config.toml
num_key_value_heads = 5
head_dim = 64
vocab_size = 8192
norm_eps = 1e-05
rope_fraction = 0.5
parallel_block = false
init_std_down = 0.0
learning_rate = 0.00218
schedule = "wsd"
decay_shape = "linear"
final_lr_fraction = 0.0
dataset = "wikipedia_en"
Each number is 128 + 24 x the weight over its row's rms, rounded and kept within 0 to 255. Layers, rows and columns count from 0. Numbers have three digits each. The size before them is the row's rms in percent of the matrix's.

# layer 8 attention value, 320x320, rms 0.0703, rows 0-213, columns 64-127
116:088115126101168164131138111134101085159175138092114143112123118111121141108131123106128143123147147108123131147143147124133128131153137147081131109089131111129140151087132109129124102138093091
096:122126123114133142151128141123139129107138126160139134175107142123125125139139114132124149146160118095176099097101136132113111160162135137071116151144211128107075133104151133099163095105120142
103:101119134125132111086148131127141109161116132111108113094095163150125159131133110134113105094101151166132101138127143089104097131133114121112140113132069095118126156129143127086125136099160088
102:105137116134123127114106162092109133092113072147157143106116126109142070127158116131115175112117152099083093128143125125106118140124147142157121115094167157225137111116121154130138133165153119
139:110148108146099143148120158141133068145187154118177143144139105119161130118094114100099108114126129105114139144136098091123078124187120119122150081093173145116153125100124128086148125124100146
108:166141144156119118097118156155124105161130099128151140120103104130162104124120149112123138142117093122128127160069123095134130083110106095114137079136131099115074113156115129105202157117151112
108:116109140125086153099133082135141104133095141114125133095117090180146142114150111165132119125131127172124086130117129123111130124132119149147114106111101127096173144122143097121126180106147110
103:157138119134106117181121123133106131137150148138129115171178126127105126118132130106186119112128131121135181159157162078117104113121125115124139082144099132126182118141168112160137144125112122
103:159133159127114148139138155121123125116115107140149130165151136129126121124122157127171121099129096120134088118127104139110164118113137128108143164189135107183121119139155116118120109144146164
107:160124121169119162108111087138138121129156172117147145146112153115128154111139125101090153067092160121133168157174101094172134141114145115097112132138162127125135129120110114115151113138156112
106:184146135147133145124153056113131128097120095133108132089089120134111128109126097147117146167132145139160089138131125144134122111109157139151114134161125101124102136107120120148131125144093118
099:110109130120124126111148115146118121149096134128142112100120139134124113128158139176099142154149103124142155124114139114129089130096130175115080141140166117077123108107133150108139148143117128
098:089107141135127091201115137141119150162112133112150097127109125082148123107178133114157142134113159101129056136109151123147151145118137149157132168121126117084112135127077126127158113124140119
101:124161133091141158116110155125122139055092151081132129113130158138150128119148127113124119080109146175161124152135165150164119110098089114139115129114142156135136155140117116145098102117144137
120:147154143100180127110093107142110139121131081129149114165109119152132119149126128140130128131169095105120080126106155079136104166132132181160100105133115107116090125163100119098110139105168146
109:111138121100115090128127200104154136158123126108106134116135136106133150123151140158157133109161124123152177116096129053141130149137115176161135110123132154112108137145150149119130143151082168
107:129111110127160139148108136144118093108062129158142138152127112120139131131154150143123099105157166154147133087133125134131140093149129129172115164128157142180111091113110111120133122165142150
109:149156135135130130140156138121138144120133138100124152130143133112085143121139140138128160162130057146117136152128134080112131142131150157112116124118168120120174109124143129121135151140121175
098:105161143153160130109129120161102136132154174106130130136140112108116140147136164133141130160112116125146152126150148085077121113134084165140125112107111160070114113138138140156117116084132115
106:118120150126110128109101147135133178110076110098155169095168106149144138111146123134151178124139102139108067140118147131125166135136128106150099112126101108129131144135143164137149118155128096
115:148086136137131121127114089125139157095122137148102161170119123143135144157128137102137104143133136142099079128150149112117076130114092149111135125116138112143115123111122142124153128150121112
109:153150126101115129101130146123151165133134123111135090146143141131146132134129118087143096110140139162157178149084131159145119113123164123111132119097101168114133138133138141124121105113134143
127:089116176156111076118156108118133140104108065118128120070134126159144170132161148127117126136113124154109104138156130150131152132135140129117094149122095121104120141152160142118118138145149121
111:107138128114090081149141113111134120125118141123134091051122164117115144163125143090130098102140114123146150134076142111143141164123125171141134137111139133041122097120116131134112152134150123
111:113134129119152131107137106153144127126154149129106118120136104121123123112104116122116110110123144113116126130127095114142135110118130118114131118145117103113168139138092118150080123116169093
114:123154137115148125148135132122131107150183166118120133134148113100157149139120130142124105112114129163077132126123107174133101104083151118125113137134140114161178114112124117129130140130139149
112:127150157146116166160157190111130095145137139128131100151163129124118146111141131126130109099133110109128093125146119127139154119149174085097126130136138135124095138107125128123077120142120143
099:159140127156123134139144163153147068169119163126131115101110112146125102120135120091086136149128132087149108106125137075136123112109097110135118121103086179109107101153126115122146120105096111
110:093131101126120151148159144124110152116136143138133128115113129116154117170150147178131096144124141152156169127107154133113118171098103107156169152131127127124142101097127130113128181136107136
095:171123120129111150138099137115167105123141138160115111114138123103122109120119102060096147141118173136122096151110130103113122119122152120111132084166135141112140121133126111113079100130167146
106:112147136128105083147131150078139160177089086111084156128138089107134118144142134112145147109133108135084115126092120137091131098106186138175097100114113161084167087135096134093141174131151157
101:133166112090082123174127091123114133075139107130109117092126127126132131114132133094115136088149141144094126139113151180159105099120119119110125121136098110089157111119088127139085111114145152
097:169130131145124137162132095137113156087127097120102144111123109171116126122106100070131147116136120094119169133103143126122144113149162098194093127116100127121080130158131108118126167145129124
108:073158127159081131156127119119090115172097120108109131117074155119124124135125132145146122160143133111105137129092128102123123112123145107124137123135122086122117141110124149136133147111135100
109:198143097129109089158138108147125119144125117115106127088119136123142167121111111108121127110115136104131128107093130130116154135125155116117101148108139093109179145118086122119097130105103127
102:137140135132078134137125085133135138125162119119154158200146136125166125089121137188118137133127144090130127112172118121124120136091122126094102076125138126117139134160112111108194144167126155
102:151100122095140109131091145116126171115105093171156123118132127124170113141131108146112153196135116061154131119104153128127105109165115111122117137118138153143131129144141142123136132120143142
104:115099132145126094134131066137141123106094096080140129141114061157135123095132130134128122140107133123144159115149124128125144125118128105151141171129133130141153122101133111133115161142177111
109:133119124145151108155156132152156118184126103122091108164108136138150123121089152132108137152122146136113148103162124145127134117084137132128134129119122108112160128138167114119157123136150175
106:133137155107123124185149139113126147160144147153112116094131096119126132118105118114116106119134149118158087144131124072112101158132118154135115110113131104116151149136153131131139145142102117
130:130116148152111116146091124132116143055091088155103133128082111128138139132110127164118171153154118104127082150154121138113115135132117127140111113126140159171142122129092122130170141120131134
107:096146138132113182109163159128108130141125131148103137125143124110133116131147140153129154138118159082102057118113140136128099125110151124170123143132134162135118130145094128135104112149115130
099:154091161124049132129151103118115098131089109107100154111132154148104139135115140109114121116148134133144151090132138140134125122104141158153108130134158123153133135129157138105102151159139112
100:179103131104176141198118104167146122116150135138149118079150143101141124153099113114168107125119130129111109112132142106107146139127119133128134107084130103113120140131160122121128116103108143
102:108118147154115137147192077109133122133155093157144151133176137130102168142100132099132137106145146121160171132116127137131120127111139115160108151121126087127166099102098149154128118126094158
103:122176122118163147128130144125134118134124094123126103130120124137126085136115117106114119121123103070114188135130118113121116152143163152131156109105127135068132136112116140128125103110095133
102:110142143123137099144132147151149085165131102113145125116111098114137152115129120128120184134114139137170096146105080131130103167144108153129124133137108085060128120154145125126139147119140113
097:145118134122159121066127149117114165084102101078133143095082131108152155109119124114137141138142085146129141138117101115148234124166115161108170148105131142133113117143121102129113132156122112
107:095129120142117097082137091132112139141113104119123126121133132125114160167138118083126147142085145138120178146158130151146126151130110126100153144158099135044132134117130121134140177138115110
096:113071147139149139162128156138128126104174094125108117164123144159184124151122139145140109146098135125115146086109136100171151146149132138128140137139121115109094119119093142124165103138146124
110:140103160128157150116130138144118121156176111123099073131123140118168103145146102109100110122138108104124103158142139142138148109141153133144137130164141149104120126140121126139136112114148155
119:117121125111119106132123162129120152105114080150146155176124125161134138128140138165155121132085128107116166138131143152100135128113154125114134135153099140166133143136117128095102150091144120
098:111127157099145112104141090114172135126125150121131137117116135144113183155157130134119142162110132159093092135137134094098109122121125156137104096129096131113108104125152109119082131141115125
110:113112133107146114089094109144146102157124111113115091162131127132135129121137146127144096073133147123150130153150135152165035151088116139136121115125129120164128121108106120144102122097156146
113:119156117135149126132154126167145108151100149112117120150155103149146130154135139120131153092152130104124114109111112122112137123124121129163138162124167091110114110144153126119113096108144113
114:135127121131114144157153142149116124127210196111153151163142163078119131100107131109132105112121131110147123128115150112161141114134130120063145150124133118127133152113139103140118077125101128
103:161161133126130116160156139075095092149183111134122147100147144106087135144149115121112089134114145116170075142115117099152126123125153175109135145135107131134197120148110119157133070156181140
111:087113104131150118106121063125137148116117128114134141091118112149132114147152175169129135085137111097075107142124113132107113112132115153116144117118096123171074124119135128127135152124144117
096:167105113135186132127133140120151095132139107132141101191172113142106126145058148129157111122108116146131114104115088148118156108162164118136148141115146145140122126146138148117119135084091081
111:214132117136133116103129166129156118114147181118105120099146130122128100138122131094146139156124097096166137149108157127127163116153094159148138127087166120146046124118147144125110087161114160
104:186128145101174139115121133151111125080112136094135129127112140128117101140125168107105111076147139163101125160132132146146106136117149087124124141132127153156115099121129122132122126120132112
128:146092114128073115108136108116130116115099108142147133109109102121124102115140148132097150165114061132128069084107136116123082108120119143143132108107130132118067096153137120104086134134159100
107:151122122127154132064118087149137105137134137148133111166127139145108101123138125126125125104120143096096158132169151144142136112122106108087123116119140126225102139106131137117100119134114133
108:151158141128162106084074125144142159114130103121123114150108128152140144149138117121134119186122098115171105089124102148144074112103122149133120105117142089131093134139165115126162110110170134
107:158093129122126113158108156071165083138138134150151135099136121136107123122127115116102115125107132161143117136123105101136094131133130165129103115112123136123132145154153139163124109119102147
109:132109111116141156094143160147125114145181108123137121129162160090127106109118108166122134112147131105126094117117090128175139123114106156093135119138152121122167115120098118106127162145110127
115:134116147136135110060161106103116084086099126114138153096144104142129153152160113138133142154119112134152118104135130077128118140147120162103135151094102116105096137128122147129122136162165137
114:092107144153127149097136127128110131149106114116149165139124160117167156123115109114118090097137149138132112144125157099129112139165158116136144135133111125118147135122090103106109146151151129
097:114132142119108127122149160117136160066127135137148110146126106142118142152172117152110123090108136179087076117170118114121152110119127109076117171133113121143144138167104114136101126125138143
112:111142115121117103104161054105134151138105164145147115174108137115143138121128142133166110178149122173137150121107138107139180140146134174201143180142135135133135126171106118106133115102111122
117:117111151139125123131113095132128151135130170121117112164129123115112084143102146157155135138138137150130069142103132114120124128149142114147124113124113146143125126112137107156141096074118124
104:112133135137174110142133131120138114155104099134123163109121129115131106198122111159094128101139121144109120130129110053137123115136124138136129112111140120168144125145144138131124139098133144
112:097124125140098146082115094128160144122059119108126107186139127107103157122151126126128123127104125141122106129154104192113102163119148156105149110117110123145110123135119158143141166122124138
103:117153127125102137130112049113142079135110095117124121109131162157128088118168140124112134165123139108103190095128131139117163135145154147114138114073097150091096115121115132125163148145124109
112:102101138154091146158109115164152138144096147140123203100126101104130118112134142096120133126109151162124166121128093125142151139158131161096106137120150151161108107119165117156070101136111125
109:170105121144141122138139108155128116132159126114107132183131125097156151169112153092158150108114108125154112156109111144138093096119137101128127137137164126066117133157117151151139127103098119
127:114034118149135127141141103129088115111125140156113116108115125116145128109151133111161130123116154153109106114055130155129125148128113158096147156143145147173124104129101124130133131141137074
114:133121123137165119132137109120107143082151150111159106120128148130140157133144153108141130118092131143123117117115132137125134124121148133084112151163113121121115129116097154151126110115141127
103:159135121136136102093104137122097160155140097132154117038153110108137095117138146146119142133111107108166077147099086132116075140145115109133113114119108118099137157136100151128130130094094157
096:090155151141100115139129124146122131094135136136130071129148116107159117169107132192136142161141098127148113134151124093145135121139114116153110149104149115129110146125115138161126136154115109
109:107098170101102111126134082147117127129132131156138085159134104134119102156125131170112101113144125111156123103140107132114153126159189098096148137102132134112091092142119152121115123153136148
103:137091126121159131114104140146162149110125155115142167119099117126123142103136126140117099155150138138118141095117100153139156137118122137128117095120104125114139104128103130166092140177143120
137:115188111117117118087150168133119104134110078125118149136113129121105124126119108162100142112103116120120129152148110076113091121125121128091128136118074136154101149126091143119133089115129145
114:084155133102125135152135155136144135113128109100152104135159138126101131144118177098093144105108141080151168127144145067120102115105102116101142128110110096107099146106133122139125162111109131
103:130100114119115100154155129124100136135095106149126143127131134149131099165105130113072106086126114109119125139143116121091142118149120089119148136122110118135064147152141124098125134147148151
108:139128115123139123119106209133139139146120168127127125099110151136141151140110121068097111155134133099115133137127158119120155143111127148201133143126139117142143136122113114093154077139051135
107:121127115131108150115148128164125116151196107142120122108097147100123111160115115128172160150134111137112070112173151082124163109133110157156136115136113115169153150145088122128127137076132119
106:102128106128130117111124168150104135114098153140105111137137146122119116111130149107126160111135137130152159138166184134148105127115126135165122100128135136117105134162149147128116132089138114
107:081162107124115132077148126132146187139166132144122104056118091136128138132153108081133178117160122116149081102141119132139147118128137125094162122110142130085122122137123150108143105156096151
106:157077108122156112114132165128130088132138123124142127123127148142136134134140117086171175130117121155147133140107125106127167120132150173128162136091155139132092126152126102161127146127170113
102:167133125139114121110133083129115103138169148150198131117132118128111138152133129133097148108126113169132129151167152139132173139153126120154141159100101110171150130114088132113126088093105137
104:114125163150109136131167119176128139152131118125126132066112115125095101149117147168120118169108141168169219128150112117128074123130155128154107109124138114126126124086137145121107150155098149
099:107107107106166129164100112124153145081076114194108101152134132124093140136134110181150118124122157126105134104177120146148142147147153131143123127140131133130149159111123120129084134163146129
098:120094140168066143122157156106172134118132132116135121060121116110129156168138123110123126136140095167154132122103114141152120131138145146044103108120122132140097171147104132146153143138120127
101:128188137136099149113110181150141126141110099134134118108124153121130101110139109150135156141105118097101115118146119146090105132140131090152135122166133126093114130149071125105138133110065135
102:151185110135158141175169165126160090134134091143110135108135144146136150113127115129099123110148114095174110152114117106114134128137119103125129098125115106108085112113128112169132160109112134
099:115125142153146135112110141147118116112166175104131091082127146120140116139139118097141149142138131162135109125144122166134143139129137143109116154122115153146167148114146124094101142111129117
105:137137105149124141117119132161108131137145140131129115172138145120120141121143115147161155109136145112109150099108126148124111135128119153126136084152135152143135101119116147106172114090156117
130:147219122100153133097138138132136160133152111137126115110119127132132158062130130095119144133133142059099142136179132148161129131090134132147126121133095135093127123124134144140164160151092104
117:111083135128151110071136134112120159119186157118104128138125108145144129164117141131128128115153135128142091102116159138121155152143123132136108116144138129066110125128141120114149157103154121
101:131123101118117141130134203154131133096107083155099131102140123087140098129101129133142129121124122132088083125114099114139102134122137132107113152129106114148118151114115149089159162117129135
107:117130112156162122156135087111123170132152108138144164100136111156123169103118161073214105186114128144142172139140143112137079111125126109116116138106100099083149131119144094122134125118090087
113:117159132141117120121107146131117155135148139128136114123123102122111158093108148072111137161144148134100083141093127090124132124125142155123131140163126117119086142132154136131145164120103125
110:142197148122115124130103136158096114156129067134107111142139110122150126086116124115118143101136115160072106129121186114126065137139090150175112133133112102124119145116205124128125131111102136
103:116120133154127137160098073138127151151086147136116165158086139139124099155138160109127100097152133148161134144101122118089143112134156134115108125153132138116148122125106126122151088162123130
129:166197121121148099158145155141147114083133174132094099124123123095152179137109155118100132124133115107128127140118134116104150147142114152161139158131101115157137126120156140095133132138126137
108:150145163142157147112119107142135126111128111134151115142123114161111121113132093089181159123124093204145132127137131142110144115158159165109099144115146142122137126084157126171167116138167137
105:125145145141151129154176141111147149118192121131162121134157120110120136060127109115075149132130107142116116136118148095096186121133116168152133114108119107173120130090094108114113153107131161
142:153184103143084139127121160131131118121104149149190131125114137104118130097112146125116128131123124056138108118162122147150130109136148108103126142163108127157119163137101127124125071118144135
104:139138114089185133125087141117121137156104151105121150119132154114129084122149118145126143137109127150119145128157145121133132165107163152182124137104144150098161118113118143131126140133080132
107:118133136154112153098190115135124103172103134131151175096119105122100115107124155139116115185120103093167111137044080115140115116108133147108112114148131146111067138155126136151132132115084136
112:098190129125118119135119142075097151137051126137102129171143102134094143146122148176122144125138119129144169155131134105155152139127155135135149129132090152144110145140126134148132107115125125
109:123182101130112135117080101134149096097124111122140136095107168103102125151134108132191146173123124139070123113136148120126117130110126104172120154133133114091144127136140107099105106130076133
117:126043132114120139161132110125142123118142089105084133161143118145139104123149135169129152106138132133119075094139121114127181121142126116163144160119141133150130110134105145156120163137146133
112:106109141142095118111149114112139131116104104114098156159102161137111143121134137133133096125112159127177107138140112090141195151126167158158134122126145126080132133157118129138110109128180121
109:108072130173138134169167120140126115163203104128093139148142101131131148111125120092090116140155180120154064143098068135131083100144165150108128155104176115159195117100136110116129125126144162
112:166170141101133109127131115114109140131134138117163116145139106175159174154121133155121147118118134183142097133107135123146113131108116143168120108133125120099112130131163135158123118114151137
104:056161134117124133133132103118153123111135113164119145082165112103124136122147146145083143142101132145117145136161146125126081113154134144104118112138132121124062122112176128113103129121137150
104:147134135126065141154120133112109147099147124128116127117121122142131114123143137085183112115134121162134079096111125136100122125114128162085120105141131107074111119116166144134161075115109122
107:114131098147099120151106097115110164075102176141163122085116100130174093112161145111147116131121112177150153121145109163113156149093144123117141118115135142133169107152112104125137109110140109
112:136089142125102113166126105146152143132149149121139128135096128151118104160126130062133132090167110113116108119100089180118133149135148127102138146116119132174100114139088151121148114117120148
100:114078125152135131127134077115120156119094108159103130137116105113132165137127124168076149104155120081172095155129062116158074130106138137114162180110139110168131123155171133132123109130124130
106:150100095100161089182129108136095114157104096118082151134130091151118138111131124145148127133109122152120177126147150144107126140148142164160140133132122126139126115122142128152172137137120123
101:106131151111126131133122102119124139120111110114101115122107114092105152155121133120138119130117127139130127132125174176093103121142169090137132106147120117165112108112124111117090146121114131
116:157099152129072109174134131154149153102135126094160123109113092131099154181142138062121132126135093110089170119132122133140176131133156116149146126095103126142109109139153128130139095105070121
110:118081127137156148115115112118121122130119116100143130117153122083152127143142111110124100154098145089103122143103117106119140160130128162188137120132096117095110116102142104153151145147054088
100:152123105105122140152097124144102114106122136126165102157147142149131117090158146189120098114131134104128177126160107138123093129120116188097138115118155127149156142120104141115127117147156140
099:072104109123142095054119140106130145146135085120115107111134150131120152171087105075143133110120141128111090124173128147133139114108105132098147117105129130093083112123127111127126121139121119
100:113116153120121157142110140152148130090130118114099112116149155090113160092108121095119135149109157142122096102129103185135130140120120147103166198138131112126124121127133137137100123168149127
106:105127159152103108103154096142155131116119140113192146122156116118127117099130156107102120116119159082140179149102128179110134115116102075104131174108115125129092135118124109114111116145121154
111:125107138157195097163085099144139138127108110155090154133107117178138113104144125098112096106124097131158147156184160141120120133112146104151113140148138136148100102123122061120136170159120096
101:125113154131096164129123156118089136123148114107122132125130114130120169129124118101112118159089111133116125129163136178142169148124169132127121132131164143084195131144159108153125140090116132
099:102103147117113087114109143128112126104144152169155145157119126169117133135125123149108109153135107092064135091159101174078125119160121134089142145143115112217136120109114152129129080136126158
094:091135163124103133145162118159133137103119128087121073137145112125156103182109103140112143151152139125178112118164107160094101098121111138124155140087171106121141149144148124125119109117113128
095:139077124137098143098108159129146099133096130139118159135125162130121143114147117086171193129149144118120126069102143116128190153100138147080125181126108122101096149154139102128132097155153104
099:130143139085137097138098135123110136126145139120180115137134132126139114110142101093135138102139120139121174124128107061134148130132110124120119151184100154134125131134091129122141139114138149
099:118151093096135110090123117103101131133130150161138136138082106145152125141131147141111124138133120138099084135107129130122080134156115124138119143101105135122078123124116111144084096142188138
104:157120156106131109103089135114123081112136125103140153164131124124138139128137117191115114124152111180082172157102128140134112131126150124159113123121156091141154124154110125154133151159123124
105:108149082135129119106154099120121108089072109113137123124117146131146108098103147096107120131112098200148140152141171107147102108126122131138158140137139146107106136134119148135181127123111116
108:151131116103132163133110184133076120159156155138144138136119136141139106113132113181156131090121143114141104134060130134125148134135091163045142148157108118162127135104106133134130122107103130
094:123103162101110094193137151167127124137149152136155102146149101125155107150116147138113095118126168093147148127144102175134140132097114086115089133124122125205119157102096127132125092101120117
098:143152109106169106158097162132127124102087117125120086114136111124108129141121106158109139089123117150112074144100117119140110134129106134146155123114114101130107123106143117152156135123120105
100:128116115122139132179093085158131117135158111130136139139150166119132125154106121121114103140109129136138132120137149129106116102107170073102130090129144145064160136124095133134173122085099117
116:150132094133126112146143110145088149142123089111136076116140117114137123076113143152117106186143151104112120116174091098162115149140161151128094111089128154144125137122101132095134137137131153
105:166088112129141121106119074112143149107115109147159104123119095132120106085147143100149142153158146180127124116168155111116118141132157106155107141107103139114106099135166093125158150126123132
106:093092097116134114136150102141156114124130120117107148072114128156140111142129133169094128088150106153107190104185126165176160153153135128116108116137132078076115129141099149117109113165171129
128:083155168122118120117062131153134134105091150124167133125139077162136121111097105097111146148125130094143152103175138104105088124139119125154102137124123114144094106115153114126160151137093151
097:146099133114132117114127101152085143138116126114134114147091140120144132118141109157091119121166112157136132143126104122127168093150120095091132113160107124092162134142097122134106150104151129
099:132095120149147109121132089149106093147119143114107144135139124150145123116152131059148129115153122144116177143150124091152090118146159131078133154127113155106130104112178109152102102119128095
100:116119104099145106161166129102133144125160126131146143102112130099137099140176154142115112123140128137170108136073123132135172122136124122127139135110067141170126121135131117100125114123110153
108:191124116104153157146127100115129138146163125098143122134153121127125099121112126158167136151119148143174130133129159132123099115161136122111104064113092137125146099132146133121124177120097121
101:131078124109130112119133148127112113126120131122118142130139106152166127153125126120155137145112130162129124154113111128133125149120147159209146134114103121166145133160127118145135177130119119
141:157150143128114163147151151161125101125150110126118047153147134098149141140104115142138153135114113131158142144098149190153147139150081138087160119153129137182131109117126158133109131162153130
104:131128126116121108084152111128135146098158123129135196139110106169114155084134117178098139109153147097122124080137120136104162158123141137139130153140115096112125131160105132114100037069161127
117:165172116132121139136110139124134120166149131137100067160140207074115135144125142085082107175124127123103125128099117157173156104115119139107113134145134134154177152125119147129146143099144145
106:122152114102132101134121186090110143156104096109137117128140151127145156099133130102073129142155109161070051108090138129135117120134155146133135178162127133137100146150117133151143134163148139
097:163127130127170145153119099150123161075134121144093105097076141128136124103149118097181145129114149177122116131121115133127121127141106099088158111119097150106124127104139140103140111153168112
109:151105143124127162128128121148137148159183110157139168186108148122160149150115152134116105178137114130184123143127165099149099125130113133095132107155103133154146116140124128105129122142131158
092:112186141127116103131145134132120181177124132139138096131109168121142122171140134081143119123108106086117101117130148120108120157097128174138150145096104148114124101118093135107152130098151141
090:149099157102145144097100113130124142106136137141146109109121133174125131129123115115098082146110142092068157152096139145136094130127128138116114131146135149136131107095118110125149162133111140
096:119100127159136173206147089160119151128170143126157113110087095140119116081132168121120139141128170152159158128135088087135122119111123109161146096141110137144139123103150120141103100156134127
102:077131121115114141118140113134080143093136127136117179115125115151166103162113146133138150155148112109124139151151140051109119120115110169130150128104110124145095122117146121115125103129118143
088:110131126089121118163113150137112087130146165098135143118122135152109096103135135198136150132116119128153124139129126164137107138136143132171121146136127119136117148139151125121116116145186129
103:138155142130138152134145104140138113103149117151097160128107138089129118155110106118186138119143136106070154110126139115097138106114113143147152075133107137168156132125121156106123120109122101
106:120133092097150124103143154125126111142153109129139178098137111165141100176121110140127135110125111116108167167124167123124114110126126115102121110118101111141119159142136120130126159128120129
096:082090118142086125155116150166081136116100114161124105123112128137142134131116165091132141152131119140146108097175112143113102124107105134132165116125158102127139097091093125098117082152160161
104:117118120167165156125141118112144125153126138102102157153175158091117110136160121141175144091136117124128144138123148136115072127134134156169148134118084115117073106107135131128127156160137109
110:133143117120143119150123115133131123129137102155156095120121106117152137126134101114128129098117153065155112087137157096112040127121105117133104114142113107095111140145119119127117111076131132
109:100134115113093089128098133142116151116151135148158129129137094093128118175127127061163093115138128064159163075129125107123149117125102145115142107131137100149162097131071099133152125145134177
101:119090114145168120116113152152130164131111100129098147138124094136134132083132126163112124166147128144097139075120138130094146101120123146115112117103153101142084142119119098139099178121108119
094:100111176122118148131137165122133169106094120142107141135130146130137129132121101132073128109146128095099071146167123130131153134136139152145138152143125101150122146134135149119129117123142137
097:084080154195131132142121207149129123148168126129110076135166114127109103088141109180140115127134130129116149156106086097117113140114147143074147169137167126157107154134139101151116069133127141
113:107180139096141161115106146145147148123153137147145133102110126094111136154117154134111143192136125125072102124139098103176138137128127109155119131124133122132099129127113146143146143152134146
101:140126122137105146132115128135130102120124136095134115129155123156116118113150134152127147121136095144163110108089109160134154127124096110154148135131113130157078099135160111140138108174111128
100:091133086137160147100133142117125142159133131126157087165126120140135172172106122147167138113152139144159145080130077153127193126134100136138097133128141135133120133109125153140144148135137120
095:205130126144146145108132096167120159124142157147131166145119175136148097128134141082154132146139138176139143091086128138146143117130103112099135111117114134115070107151146093128077115099082142
100:136095146110122092107132167145113163087058133129145179085115108144148150105129132148143131132155141077134153077122136118116171133124093108159121139101134124113067129133105119106138121173131139
102:137125116146104154151078213138123130131089161096110129131145132136088163122167145152107126129142105167078053104136112148145138143107133166123107147144116123140150110130121109135115122133178154
107:136138106076146151140143129162140119108141128120151107111145206086150129142142135128173163159132122122158137107118147116138191134127097078109151149157114141180136143143103135093146134100122140
095:097158103120090102139177146126130098107117150104137087133138125147109147130125150075120110138121135154112074130142112125138153152119134123130152124128152130127141110104126137144136133115154116
117:137111117137111091196118145160134139082164117151122120138156107134120100104121127135108111190141133116098086151197115108140136141107139128055102127147151130124151145136127115101168139135062144
105:104078125141150152159117151147119124139204138148132130120160104108154116087114108159141086121129106105125086123101134126125152126125134134145102104179122127170149108113114095144158116144147145
106:136142093126179094160158185090125162135129110130131145165087151107152175109129110166148137198117165128090092102124109138123137141146114129141132118118103117178128138124097121086123113155152135
104:155139112168114143091146130111114115128109136138119129159130144117166126150130122143135104128127145149122124141155146128137167126110160138100116132109109140193141167115150098148129144075139110
091:151111128122097104093168191111091115136130153109140165131158098124119148115137120135131112123127195123070108122137104110149165126152137115135143132133112132117088146131115158142128113126128132
108:115124118110118097167139083161105150115144143168099143135117129113140125131114122143126115145143162093127174119139131136085191121144163154138123104134140151158149132121145124154137106122151125
098:148158121106151105094097186117139104155174116071128123152123108133094146093116109137102127116118104050138122119133109132136158128125145102150129156111112102098133176124093142136124146118118129
094:138156094136133158175148127131137078101155167178057135146156143101117129113104123089105150078118144148107119125169121110126116154133118132128168129154133145155161102111119131102110133134106134
106:122096083128108108150166134120113174121112103152071131138119137144106093090123135136153119109143142131123158116122148120149159091150119155119112152133143125106162153099128126132104106151097127
101:096100134127099121107088149118127121157129153108165147155174143120122129133147155120115152157117107138147110163130145174127116149125119100102123179140105158117165124153108167140110123168090147
103:116118107148125142140110138095135136093114169113088154163110155122129123115131129150149162100144117130183141114144160103128162153129138123143140138148121124141075113132122130123105145105117095
108:136162116131104099141157131095140127099118130138128110139103129111152158132118142139145133149149138176099173145085124117103129105128168148167117127151140179135112141121137161147118110152159129
103:135046108137125138165096113142110103176111134149070113090144101127120110093106131134155112140130126112149100101168122113155159139102138160105142078123138130137121108107136112121138147114114103
094:103161174117169118142167139088120143066129144147110129109122118137147132134124128155140124099117093130137156114140141182114137136116137139177137135105158129160152113108154149092108115107070140
091:132119114164065083086139084146125121138171139122155141140134125128110118156126083115149128152126138150105137117138092123086109120147104130137123133119164116087098136116149124125121131143143166
225:029109140108132098142122114109133104115104093117108138109119112163144121158123149117133111133166116206179060161081100126119139128130123140084108139130136150140109136119162116123115198138112112
095:066127130118122140133136161137101145163119149110111118073108144145168106130136129128195148128130131114106081126127162077153097131158122111132104168123109149137152097141118140128144114145131114
101:124167128114106145116122133129129111112124134133135088139133109160136124141130147125085122152125139131130099091157218115119105142107124132175130133109110121124171108125157154165091121113162112
129:096085160135120110124145140117102125154135120107113129112131105139170143146125129133141122131128113143145047118111105145119103151126107145114106095132119125132080123144103121129156156174116125
095:094127102128100093150123114127100153062122121137106107131118104119151111140126126155173141090136119153109145161132153135150145124128142142108117117115119116125121136169073129166146121143131107
097:117154123134104133163137137107103143184155123124099149143117144091125119123133146154175140115097120085108159110141145149146088121105123119170170134125126114107136128143130142116117120095154128
089:120116124112118151115129086143114101164144099168097113147130113130093157124131139124117156116118162102120086166104118105125156113115127122159113122132131132152121118149141110123131140191117106
090:134114137118086116146118092107124137108170110146092094147137118154117143094103134110100131111158146114104125130166141176163178130133149106141134143124114119083125153131114107123147139118178134
098:128138155125185152079146111144111176091139133123114151124100119151096122154146120082133122123123134100138128150075127123115177105127112093102138104137152131121135135145137129126143130083151105
108:160131130131166148095122093172131151130160161146125130131120122105103129091133114141086122106116163036119182125167160128140135133100133183182142134154140111125146134152121145145126132115138116
106:085174138106124149103110137132123132154116139131115080117141143156157105116121127124097115114137169198103057115142146123133162116130106119106153111136141144145102157119163097124108171159114120
100:101128119134160116086106112124160165107126105119129164185128143132163155124164113112115125137145109121129110124125126115112114142146125123072148134136097127114136108125115132126131137111114114
091:100136131118162099095134084137124126123082152146173125155128106139134151119130132151120091119126129118153111148137081132151165104146113177114100137111119138134131123136120116126125111151125127
093:176094086111090122135095111124158104137153061133125121113100117095133110137123147180113143154144138165127166095108102132140117147158104158103143102125128125124134137143129133117109091119114138
094:132123120157123113110141154086104149140128104120125136154127121150152120093120096092134120079107137094138095160117132145161091100123114129103116155137082149097165145123071120135136098123131111
097:141149124170142175121138131121136126089182136136157111149133086142124130124119127105108118135113135123134162118136108102101142103121135093084104125125154144110106142148131141160094198121141123
097:109107150120085108157113146118181114085119105124116147098116102147101121098125134115125133126131125113147165156123110108117104110165110130128114125129136144150111119114139120138112077133113140
103:144140136133121143135137099133115138121125147151156126113131123109098131122115079082152119095082122123102165108085101128137089137124179119061146139147131149120131125162116118120107165160092121
090:117141132126120139160105066142193140114150140159157143127111102147123130140129135115131140114141098134131130147165155182146094113125153138072101154133136134158139112117120139148126130151146114